python train.py --num_hidden_layers=8 --hidden_size=128 --num_attention_heads=2 --num_key_value_heads=2 --head_dim=64 --intermediate_size=384 --vocab_size=2048 --hidden_act="silu" --norm="layernorm" --norm_place="pre" --norm_eps=1e-05 --positions="alibi" --qk_norm=false --attn_scale=0.125 --bias="all" --tie_word_embeddings=true --parallel_block=false --init="normal" --init_std_qkv=0.0384 --init_std_o=0.0 --init_std_up=0.0384 --init_std_down=0.0 --optimizer="soap_variant" --learning_rate=0.0101 --beta1=0.95 --beta2=0.98 --weight_decay=0.091 --lr_head=0.00904 --warmup_steps=200 --schedule="wsd" --decay_fraction=0.664 --decay_shape="linear" --final_lr_fraction=0.0 --batch_tokens=65536 --max_seq_len=512 --doc_mask=true --train_tokens=125500000 --max_steps=1915 --dataset="wikipedia_en"
Each number is 500 + 50 x the weight over its row's rms, rounded and kept within 0 to 999. Layers, rows and columns count from 0. Numbers have three digits each. The size before them is the row's rms in percent of the matrix's.

# layer 3 MLP down (transposed), 384x128, rms 0.174, rows 298-383, columns 0-63
105:490498551465495576560483635563458503534568560498458532519491494486578493429447414378521447486587479571516444523521468519490580406574485459485503478421426478475473548579392490435548463496482442
112:458564468462530534482480529544520505455457504491499492472415454576493479487558560522554352489518432473501554476525583532544410502474521537515531453531497453546475522419451566514535495480556412
093:497473606469535425613494493530515424494566522535500595523540618520474454489519471523539464434463515525476500540470486442529444444461500556566440451679426454534472639495577471539475509594492518
102:517493464590408451498493449444494552531464534505481491502455455488503567481568474414536500416480461504469539430450539536498626405483518499566511490488423484559569510568508460507556439406477400
093:440465536479451451567472507556463594574509627459489564561528420534599518550375483517453552546522473559477515522479507473504479526537646483532521493498473593444573449431551539615504487441463523
092:414486507338401473506484530473479435480498540505494531467504510509453505479478464448427460462563446562439398449515467499502451534541624430441498516516525455497547538509459445470515445450499465
093:520532552560518368489456586528510492484484472530502545491496432498606471629463531463625540481488470507423432502489510512516414494522520504538463546551495590420415477404447552488523500453453561
095:512466520482509505563461509516576442468445561532495456618461616521422538479510466517386483496473560464519529569511442481537515412477458468486420430521486574392487499510438582423556524528508455
101:500586430479554506477496542546574546450441460488535387505450480539546529509431485518419637461640484537527561457533472546560508574513523489547492518451562545453429454429513490586571541513410437
096:559506520504555431471478519462537495439456477565554411469431482420471514617503451553536529459450511533560465474502556527452492597583577531484487588473603484577456520442479504515523458466537556
105:599500445569519473458600506504560492545555467461429453570538474388546461610403532426471399490534468461526500424494477493449450529497508495495481520464440545480490552459517473532560480511595467
093:526555491516458476559570485546470461493532504457529482532548501396541492467411495505522498553516442504534618539520516434581489499450497582404539501460458498469627527445591486535321446552531422
104:514525448554593605500472555535474486489423473540457543512468546586534538436623518577468490560500488572478571491530552490451442587450481532433480435597471492459583482544526402506577529454457505
105:532538509506493450493551496543469506499498506510498507490522561452489465535494512546488467414351557563530563498516435563516522429502483392503525519508461515520478473544472482534505548572558482
099:451497426431467497502494535556488497471551562508454612579500478548506461501491441450433494551506476544578488577446498448475545415473484475413437595403535567629478505466499578617426489582619509
129:382522456540529629520516527414413489451530518475662512442491496488529417559471516526499502523529437507498581492565362494508549467451430532493593517568504394454366525525452585479445515548396475
098:519666547414433491491394408476451568536512455405398577413553564537609541534526402459539411506494556518508463440488483471483467514472605474425621595532520532547576467466418434524487480509591504
122:394440426534527532450506531588457504386432490520504524479507449552537517468493508600490504586492463542420519596482476521451552493524548561473514484441529500582410453509421477583500571491443457
115:508498397471532530471483519473572508501512532520563493457408432457553469484507595519485496547465560450443486590555536560444513544513405461481483501532555441472531488461556495526555587573519507
097:523487537463477462486407506624466516492539494556553552566476439498541576557465519535462501445520474456518509581506490487523475471497449428441475496557509666510477464507357471453511490479569384
099:541521507496605431535496519543394371471460489448447421561564394545493544491451468553543530478482470509550475545514517513443439512463497555565536452516572510387514489579453517567394462479523577
121:506602527429461578541571525511499481493493548517550480481515511522454508462425505384497534520505539475594570444516532548564462408472475559378526502519407551507507486562524559511555469499449521
098:462516590504434511607524506560572505532540581506527518424521509413558512533417500485426445472509496530518485526512554535489492614536449429575496486518495477505449501413467564520482586476470385
098:547530462604534472504452495457479483477478489508579557497522530509585540583559491449489559538391500475562517593532444519450496439510466538594524449434457553534467390567499457494550581542485425
093:497438465496530538459497514447529459432472406547469545416504448468442485485460561524485516501513494448512520498508461530565534463415445537494457522471453535554544528472515406453480510504545472
101:487492619476508460507468496468532452458519496470495527408525417537513509493536538482567466502512512557505459433485407619427569597556590505495425484465628551527510460459450523439483561475448548
111:538439467536456565508538413554395454606469469568443480507560500506448530498487539539429487498467501584449482489432524534433489497532470540518510464528558495524417524479525463455495520517543466
100:532445378473490481534498477503439468565465477515431525509585563491500505506434577524431522515444501559490531541469564426477473532387570520494549457479492509452494534373482463460536501456460499
092:529477487431550522484565526513482486506528538511444582424462532554465573423488394510513609462457530550627449514468518563477574499572437438492580555516542522465491514509516493538457550558443504
108:537522450453462536522598500618430589453440611381452395462416515510472364531563575574442489449533580527525468486542570536482516473479487512555531491549550504517589475458443521513532499569502533
099:427467554561532555566527553479502476496516584505508516488618572568444438487481477444504566572478548475484405585566465539515500566464469496440581490485462465603425536464584417450411432449612467
090:511473487472476429532533483464589469501457518541525553558655500519483498524480468464458485449515472530576525491571500548570518502456462517554436493532514459392511479442484441532412532477466548
110:552512532515569529392539538555415502509476486417478531469611386411422519562468463509483439526610530508508461492524465520482498528545500481479484501471494525497486452485526500415475457528556478
109:618484518433498553543482485466429507466485612449455490473580516575570511453496513482526459435609595490487488532464557391460528488478596445497524520481496496508468586491426531502426497461540427
090:519459488539511449547404456519501481520545525468538503498507475543487391452516465547507508550444539390421493547529531581501458520479463418511564539479559540417494552496360586501503424574504519
100:490558540444524582466467534457376455470480501498515503495424515473386509493514558517523546507543440480536495442517482562423434504560498417446486487515447528447475509385389475608537544469486569
105:626640501620523587587548581524495538561559516515485501484463550318459415451515497403545590465490493481513452531474526534484572521455488471481542457546474426462512545566508455533487467509485494
101:502427482507610586465442486518508551457464576474513514582490511513450426599542475424568465495551523562547479532549586540495436523437555501513426470525501483578529429444588447506553488532453463
103:520641456530508520453432477482456502399549572540606475506503518503578531443471519426507598509414528539427439504462509501533532523504449446445592508505466565472455462497464589534507569546441557
100:566487542467534423478550517503503521564460519509490558519382405472564506572469501506509464448477608548426448472550544568513491490507488519499478581431497501407594506405522499506514521511424516
104:434509514465431549580429548565575494487448555514515485541412427641524503398589464573436436518506512550444452521472531598510465572484486450508448550483395519469511395539452495535450542472489519
102:511456483463454546465578453528570598445464481490499486531448508539543551580578467533504496490428516533465540314446489447535479548465413546544457475518534512445529448444574557508520570539571563
104:548510445495530427484485502508566523525489464548566583533563436512462495520574447529569539511480507421496481472475460438498472473544517550558493410564517416618497486537543515515435468487442575
093:575405594525525556493502486556477475582502569531482545563503502474505520490542475469530509445623593539594403480415474509481553482511583446533460576492472536467587627602416500422515406488464528
093:491544538496497500529554484478507455559481456546521595488508437548582546542483433533484443505561557541474467486496511536504477487550567425481514433484564537557525547520491398436510408425474520
103:476457503542492571473523519546496502553562515417500420586448518505572498563463434469418537499505506518460471513505515608440541493383529567549432436495526406467496474448564494541580411524610482
093:474410536511465550450501561483467611456568540471497497468480509446505567581436519480483394379593533513484459505532512526535540475568540453521496546469520555551458487470460463401509532521438556
111:456620469484503424457529500600493499450472473493459512546549504412457535475473436535499515563560524441509492480518489602462522490481504453553455506500577435526531344577524510495495435420515518
102:493551555551433464553498486516544446514509477585481466514422633451567440477529499473498496512505436532531505494453507577469533555458524568472447497516392459505492474524444560434565504490577423
108:539423591521477431516513493537468531487455447513458468508431460507562557451512517509424482605561448362515497439539453493548483520550468461545496537418420398536525471472588446482500521469490507
097:537527524472456507440557529419494546458563464484500593473506514485491502504414553429571464543339598456494545514441478518483522505493495513489418565529564532582469464539417458520392510477464482
097:455548547448568536510557474497449489563456498498482446427481403575520480478508539452538556462583604472500572493462602492458489413536533456597530538529488425411566565508519507510540402550483516
088:456499531476414527437432440508495447475512524503504555527538488545438523534588478497465474432444512608469529477525436479578454523478523513514444645561531486571494548461429456498535584487548493
087:413562545499546550561352515461560469541489459511487435583474549537559543480451625486556449502535462494555468480480504461577585554535448405476597546446458484489473520485463518561564487432570513
093:385485434469612541453540471477534546566468549494480486555489577483494524443460486560503429552433436495500518546486446482623563535465565518543451656555573513468509381556601477500471460552482521
097:523579548388418493554537535450460509351427529479543472430504489419473522445522476448592520447424553495571500510471497444506535453531646525495563492531533550497498538516520514455447461455546543
091:410521476460515446502531579498490535439494484510526535498455525527436492471512525523583512501488497426473596490488591532511544572512532378547526421568585381491568422469543526424534409417558447
106:476469515541507479452499605500556563456530360411502490477538475546530417471426495538509493578529524406423542550508537470576504520529405480493452499501524433539431526601544571454481534563500545
100:505482479584499540472453430498597558503439398499511472481465475499510564504496519468577499534515469405429483475620596490530448583519475461575452514406540481449537416464460509537501539489443533
096:644571503453453543529570461494499505442465492528495420436544465557466552500565449496525507432514464480582546471591554539534488495532540560466522436553640543486552530465461520459514523440487547
101:616570486481557396470576509468494573537428433551452427511564494482590410579547472535481532508437508465560520510553462547408505522556571475496478468505485444489467480555499423423419551491494454
098:478507531533437573544524424570499483571572528461543561561491500457523485487554543346455491468551422538478515530372526571452408539596506491461488470514524527540673520561515529493502459468673486
095:481533428560439556467552443529523533578439602515476566505431525531492490421449463513507440443564551532473557523438524522451390488525437480509518498566533462499459430431571479424408550482464459
102:491409444508414566523515506524643469471475398480559445541490486476445508528512666551531502547491485479372485509629579475510446517465580488490497502579566473498516544538390549431541550528500499
099:437413506563481544571546447497498464564550529538456542501469513510476518558494558464534484466485521462522529429551508521491555450595481530487474554595447547573559410456487530489450514479507539
117:460558584508559566521464560459617504494547540576519517461472470530481455519508456484487547493512478566575415591508522487579535572469471509525520410560467492473526508541496571472496390413486446
111:404462510509450555547453460473453426486625526477450516593491618480476520497457429425461453461426424452572518537545490500557465493476398610486546469606426517488414553529517482455521504448573491
108:460483354530438553479516586525491562529578452486435516602461549552476409466529540506502470534509503496448541509492523452438554500472535456533526494519495490552451459467493558491395480439515559
119:480469572539500480493639577447522462487496502437489564533404507507473509550512512435567499578562470469416516511468466528503544493492391568490537586543523454515406523514462506479468549525504442
083:455563527492371435547453504510574502491492434564494553569533521605546502565516546531502495555418454523499433532487481551499477543436541563458383495625450635563406462562497509498527481435535448
093:370464493530519566439514458475531459472513449424470496520502446552433542523508591449464564521483543473537441561511400414427556464517498579486469581446470444449495446422551471562526456485560503
094:559553453433455504458528530400473366564540489536524527520464570514527506520536546487514502488530505500410542445500446512451527570510559534539419500499522434499404458456527553490488456497552433
082:556486348482561571451547487544512446475441473563363576532526552539530554491503517571544505434467572441422512470489416397606584500514526572536385567460436531517478449392477504482513476522459486
110:512513570567606461473492501510580433520527393474543424453499562609610546424466436409476507471448493538557434543442495519511522487605439608564424446587553502491493555503511567521557512488499472
097:500381506522475379443578504599520508468489506546414604530465500522424500534513563484440496410448507504602475537464486522492507550494579450524552510489497465463423542482487504512523488423508539
092:508469456418476454509592456436458476538404531526537470492461556503438628557432487565414430475566393437498530504453461508456508539467557579498503521564535444536517397538506516503496563435495424
089:573457436450502472473484447596489534509446532523511538527536478551556526532463531528418511522499526400456506554545552437439449502411534519579529538543476475575498502330529538530470516479488500
090:583534549462410551524407483422462444506539463528521540562473537521517439456581423530461560501356470487453430541509533470549438483467452492548488484528549505491467473394433532566496450407515489
108:480553391438480531550548550523536579466455403547530454498526460502506441449426491458510503523564527482519456519520584495470432450495453487596585507587497513474526491506551437476549396552458513
089:552447401503491487479527492509486491511555518472466580512496503608481518540461457528438564532501601483466526602514445438517438570445535466518525486590518545493436442429469526444505480567488530
104:502446423489507512511508505465501474543482476448560645435508516465494488510544546528485580499467482461474490462423515628517523577558521548421492538410540500550536582546478489570481477318568496
090:582414545543551492496524440562542450453464485509423569439495472527490542446555500495448441437518514488503542535515524525554481497488521487522422567635449463584532563409553478587512496550471590
102:497514404516531546410490527514514524562587567427483569605518486527505462481471511428490455537480507482476534539503453462421528523585501504455521546408586508490534498467513564418535594528532442
093:589467540435573521486569562404529491561533430583559517463571474490472504486519527570544498532508551591545417496470511435490476517513414470499437510477423463501479514552505505461469543463567465
106:436578552466477460458494526410535414469488468452495463595537547514490475403587530494442482533552499464538506570470434529444480565552493488476575518527533473465462445513538500487581508420591537
105:524542569489598527527535521501460504516428475498587486444485548509528517489458493402518567456603564406506555501442546497518420524454642595555529523504553466531496471536455468440525486482599616
# layer 3 MLP up, 384x128, rms 0.187, rows 299-383, columns 0-63
105:485576479495680524414497395492490461463536529435573510498468473531528527546451509563495416467585530548556484527521514534395355543454442471439472476542550495541582420499599401519450513521456444
089:510539522530489563558412574544540499553481443509615467483380494392502437448537579523511499586457549545521499515535530471490398540497494449539552448532452469453501513445524440432576473536492499
092:479598425429518480487472542465476436500467521412484470520537544416518526467543587450539532558491575510469449491446430482539504556465489490446499472600531515381478500520575512445576469479500553
104:531484463485436533480482487447502464543522517569501524534541583472512455456428463462547471498637485537451432460487562475487473482444530484513498501511488487512410496553489536484455508502495442
097:555523529565445463608580527509574493480578488488479498477457464503516494393497511443561533493402453487512635442549540567455499452529472518450551505511411501495463416532484462464511533500391469
103:544450530454484550423445474579466484408529521464506458438540506507486509513478483623492463571612461507506483447551523404498493543506472507559471448454606499480455351518595385453502491566545574
096:603526433508541550524530485485520456410574438532627497421538466614524410499457599562516526461502521412495497531421490597483471540586461516506554537570581509470559507479546477493531466479556557
107:523505530430531408503419478458562435455547475571423566487501520472505486462405439498584450519513519502643520526494514426577590515610478468550516420593487562539509456461526453447431459491572512
097:433503488483422525443495540479498427525480525482445495463569495535524401430428526438598573424414509488499434541466452477427477488486532436577504542471462495517511518586468499571507519538433426
106:499399490536552474505554520390462547463522530453459438430523452460479509505423494578505550486489533491455419524513522467486566519532412433412460479476402486539549528488552452516529457535575515
088:468482474545501592537528506435554461546456525492517469498445481415474465557489488444557458493497476594533513448504452518445493579450406457529494386514463505541490447555392518503485588560476474
105:489568451459468515574471499457416437542570538598482576450410568519520516415473484553406549449499512433496514552488564442495478546425565502478500570461523464518568483553442525497458451611492436
104:483532663482465427527493484415478605420452514489506480467465531463539581512454540530484539609421531457512562473479450447450502426544446466520527535441498477399549462555462465576517444513529433
101:550508514504468539530446489457465567543503449499522376444506564482595534512431538600521444433546466482510524398537455480555566556474501551547464551563479530505419404625543542443509509505463525
103:551551417503576573439492492524455567587538540509377429528474455435527487524560544476587455546579507516493487473466399443501478381529397511518548502604418447525515485443482584610524533563494489
100:542451486495470490468504596543454504517459436496507510557503532502506422527495479512487484507502453565510468440464467460465514483491555484535451508511440473540560569499655569451452531540544512
114:512512441482525484455536435529556523481512443383531394503559490520550470506486444547485450460445454565581500541557447525553450496521508453536460515636478502467527500446546505537529479501467466
112:458483512481608551553545474506562509536482517498488456462479532395563521466566479465534463551445486419484544433589458592441464539507530493498484569375535450511534486502483527530495449464515499
114:634460387500510522463555573482500535481503495594528450508514481468516474473455582477535555608506484499487537535479454577420485515476505465466597465462477429509466506511396450447542562492441592
106:439486593578516476530471545430491397498514529550518482547513531539478520538514482482464635513552568434494529504474365496451551537435546526448522428463490456480402514431573466531540606509461514
115:544508457553527441551510482502408553410499501434507514489408449539494438515495454475525535479477478480473516516420529501504546544593537491451490427536480520496438619476526519407469517576467576
098:489507467570482465469547533518485546473652500338428477454453464525518504482556541577547511575426508461554460434495553586548483429489450518411555515510466514547425561486567464402491527542529570
113:553530572507475531415518490508514592483497485513529559497516512582521487578508504546488514461461488428551537444606457533346434533482470526530459575418536449445496454569624424484498563543516420
101:518516478526486400557520378480560502532457507528551417544479528525533573501527551502517506449463564450497602508547550480479439433558460493442541501516461421510624423527455498562494573506586507
103:510526442507538552507533499475502531481463615471470505465520419463508483462427554453457520417458619481580466468503591428553522411557480447550600422546449501521480625561516516517496535532483528
102:474512553462554503587420493509499519483587491542515549513609423474580488496417517518515534421538509422503630492544469453497587506452548588507516512392456457566520443557475403517498528563570496
115:549510447524529489571424483415563493610565515545475464523493592491537593484571459506565477476490427532590497500587553426533441500518528550520490446494487422540502531605437563472500419419536497
087:434497481465463450597476521514435543402519524494492615516486409588511421572444497494571540553509493546513572563427606482472543527540556557415478514505513466488536481486540512550523449557530552
109:434445498552504520375436532492562504521559437530478457416559425469496428521426505491545589506508512519522548478424458439421492476598427461573560544567505493460473442362556541539509478546522485
094:469506563472441574478565551442507522517493485507547410459454451505501476524561580441478546504569450559407526505542538492517485533464435573515488465478560488499431481509539558535435552386515515
091:454502541426520580458500439548549520508490448381550524444496445542511612430492541581502482532417470457566461547551435489499466488582576507395414484479452490474502496594505521564479573493509490
104:452510459549571511465521566559473459466436354532453510587541516476566520506580455469525441582425438574535477438479471492459529509459453476504406466497524492540449573515496576494529547435497466
113:439533484568519557557511491458465437462408504507548571474529501476508532488497535568495480519561451546493518535540463550571570433565390498505463502470514532578497474452480392595578455523446475
115:411464476606489521426443568516474529517553502512530527569510572430531537508442476459586548456398540539488507487391421454502519485477426528493461475465448531544444431490485483534496502554575558
116:440532520512460493491543584447498566475436531443384405456465477520570412553478436459533541536527429489476535451519423488530446479526398560568622563546509528507471443468471552487508508545523490
097:503506556506505592469561421465461405529532528457489438554558475501498476526471526593583542476461439542546480436512548471502542499537479531536459498474482540425566385487498424484567500490454578
111:471470508503379486494535496449429488426503518520480552532553562444477504458523436515496456551573474485380533574539508479536514496519455638491538455458554485445458514521437572510507469444608448
110:491470560508458485453522451468428563414616556462462505459591538475417550562494463581444480469357545563495587485567512489492512528402493518462503452411492434550466452540480441548441561555526593
113:459556514522516540522455460529526522530474400521483514523530496512498530464555590385560515554450448433457471477476573499492486446517417421497524568424452504539500415533517474473485484508450592
103:532421449436528568499620518464486497491485535428540483431581518515501522509498521463453449456503423522567550581508517433442505552542479608502500473481414486429383512468541494495517577499567490
097:454489344496554474550476562502426378508469497463535453511550499614572476494496563526564486579480434554513528558420458556480501507510453462482458530507530521468420468493477559537488530630436532
089:550521530553463492503491578470511580422497585485428464520436522456573523475507438509493544499506545544474543482492533548514570516445418540580501551445463581527482572496429547376496473545657488
104:503575418503458475528508516454552581573491354474554432480458466551501449459413532535489529530458481536470625411534540525557476577492508477493564478568481479572456485371521481543517517503593480
092:451475559493539546417474542499531542519487539486423423455541505493522482442516497525536414475645509423547430527466509540495468472513454527620418637524476564495494547491543465541455485508485361
093:533524465503564471445505470466494410476476552542566555462545414446488510428545507523539551563475585569541398461459475422460633469565523500628591485487435525470527479514462430517456586509445491
103:459523534539463491520487446454574502485452544480546428609599507563491480492551488565635555450450544500552568543442482491532554412476543560551410486531558514496491438561479427525511423507624461
109:568556386574389542447450552541495547525468530520471560551452553524500580498540486485493528610373428553521514533498527551469507388471452484468453493522457463617541487580465396498471488473486443
108:465530400582569552455603433528485555495497538506505551491469495515576543475401565484511474491494419481486549395521451483474539482462453542460447473459385497569506573513505504481576492489441428
105:570525481515499531564355568541524429388504519465418500505579512444522464526457514480513508493545526456516533533445515549452476467499575554513476462514506439558446437516483391449483583464498498
097:374512621446584535523555476477502545515409537544484460483559447491592462502537482589521527501431496466528506418481529463471466502536416537502565518598460529545575467481563461506502508551551484
089:444436500512492492533509485579488505488518548478515574522449477584518453464451523586453515507523474556472602520512566426538521556546438511371467519386501564564516419556536549515515496508522559
089:530540482535405530504492580492494523480509517528486448535489490492492465525427537403513507525520462568499486470547526581481586508458576544519461435507469484455512462637416526589475449592433405
102:516522423496553507488466444528499471519571453519477513422648526509512540332521552542535546441554524479429450508528516534533486479431491524565503477472489461522592507483482480472533413577540560
092:504537473480520425559492489540531464456537488619533529499497486488470513480483466478493485547532541472578517492538436439486466485539377502564538541526532481502442537371388533367533587577504464
103:498403486428551543586492479511482539446478506542396504458536499562463439474475543484544380528431569423523568527573519491409546495426460556510459505387557474523537511501420572441467445516497469
092:521474473505516527524540447466551441455516370446605447515523500438628490458441522497450463510489555593518563558454617503527621504556463606457562470503398435516481591546471500539463512566490529
098:487491458567543547498534538479433505508457545504389466470586470456438518397487441480402520487496437522526492481510529462521497538379452517469487552459515501529496483625468496584468513506506566
108:496458541506487516487506478543509517543563458525559472476523536522509478424514451487532439518445470538596579439447474416518490476559509530580392409613554537434539404485512471491544460466501467
104:550593498491446513450342534536512563554478542458496471570528541457510533481519555463505496527457430566507494486463576598406640510506482442451438528512467527598451549510567541501506493495538512
096:566440487464506464561545491377601509439553490503545565492552604454488445498446508533552509552415543477486539592534546538449550412486478555587443469472421470423508617469478511493469538464511608
091:510470544462486530576496583564567477562596515549445467491428451535570497529440469522529439502461514439422551516444490523472505430606499545547578460531406505496535483556526419592473569492512413
090:478481479498486441472518506392512473547437374533531480630472570492500520488554476516466518569436519563421531576495520472540418491507430456533562613553515455478433458563535520601459522479614516
093:514476445462524563571596490514512566541530509471526497479547551491541536525398545477531515543494544466503488484450513479441504407537541506478429528499530616516412441557531497500599543499518425
093:495557512469491520543480409547419482501485435598455495442391505463545506525523443507587578529457396490514536456444558582475434497579481455488477461460471504558506525525449505477510511521459586
099:503564473367585405481458560506590570489512529464530489478509496489517492607467501466464552475445535555468572497394463579508528419482473497480492461552502463405599471480394614526629569504425468
135:470615489447555526480408491471684524559532469514544406499424508571560477461517512508569535484503548517574498582435418440394433500555524455530503547521523452596551505571571488499452463506489434
100:574462483455552453497525550507521527462473544392434514459496443533576525518457595571501427542566476588527577511475532473505591479489522501494554395405530427515402462487427456510564449556493487
118:547513546471517459425513527462600486559495533513529516531403516494399452435441530446599564611506460504504461507515434549532506521546442501462444536490464339595562667457460534496453547504558498
091:557518477411600499503461441540522541542495451496465438558482392441510527464544563456545566420544529447386508498546511519508496477554438472467425474492509548445494475468457516437490481596528577
103:568422525459506531516456529576465516492529431442455517429509488457488540526538539615567509542444449569504566499473485526558499423512484595480420590479581509614442517499480600526556451483560443
085:417454559541508432529528482469477566458427506494402562509430445523509475562488496433554452522416545428469491484398544472598515443444579463521563444458565467514529491437512556578483582536557463
093:469626522495487516504402589445492416573509509554474462469415565536547494576495520492489621446450432466431420467516525484468417493497397511499612450450518572416499468551583521446442441477469383
098:439457525484541488428482485543533490473576616461577495462522511528443473473520494438475418528462471564444536454494567599545532499549436518526464505459443427561414525540406408548603568507514446
101:471526476467495460505539487509592435482518484507450494539596482452520532497474454511463516529554489479466557455517466465536436449576406593486456500377514513455544496480506641568469441520443527
088:517503458453505511373514587489494438485488528545462518548516527522549465514470533563415381449483542551453447424410401431428430427480436468554494472515460494533453579469570545510561440433550446
095:470550520494469510525507550493550467505472557471593463506507493599450453448468556524504524490458608468500574446549447558558473458488489524395444510477438465578516508503504403492523489430486523
097:485489490501621509546616510492404557453437477487537509431497604570497478561482452484508557475488500465464586535561509423515544479562427573521576571459456486472596518526528479546468556478536521
100:447544534442500519553467464498520515530552549486414534501556527499480496462327422433532561552554488407489528491550529453376525422433493520567504463383408397441472521474469471464519461548493387
105:542497492524510514511564501477529530466517488477483420472587405454537551421550486484499433390498424453568411431495494495491560508491386527691544506579569486541526493545484495575536485468552440
102:493479561524661490434549512467510552515532576543484457475520483530482461430516408480537530497500502617432501480477469415560489424528513522640500488540527474512489496495520564536474588479518497
098:529573457492486499572521561421522511534637480531524512415648502355531475588523470487496459506499439608509533533465457526535508591510480519548546452598501513487462516562527488436609390514507539
096:412498515584504531507474555522447549480495422513509510549483571484464424465453572424546474553433481488518533512488412572525575495355428545471438545523491562506505419528502493539570426533508472
079:503528469556485456486483450477580579482488520413511578452541508553540463598451658547486503518503584496500564515394509557493515529511528440526560532454558425500501538467504587521467446564415533
120:461422517505492506592624592474562492432586523438520485462561462468517429356500459470551534547581469557453524539451528429538480524491537545486504510530470492519468393530514498514502577531436436
095:514545502563456535466527472576488495473493552489458527544569522568474489466498506511497478550539453406557485529451491529462472511447518575482487576436514419466519424506513506549597485531507558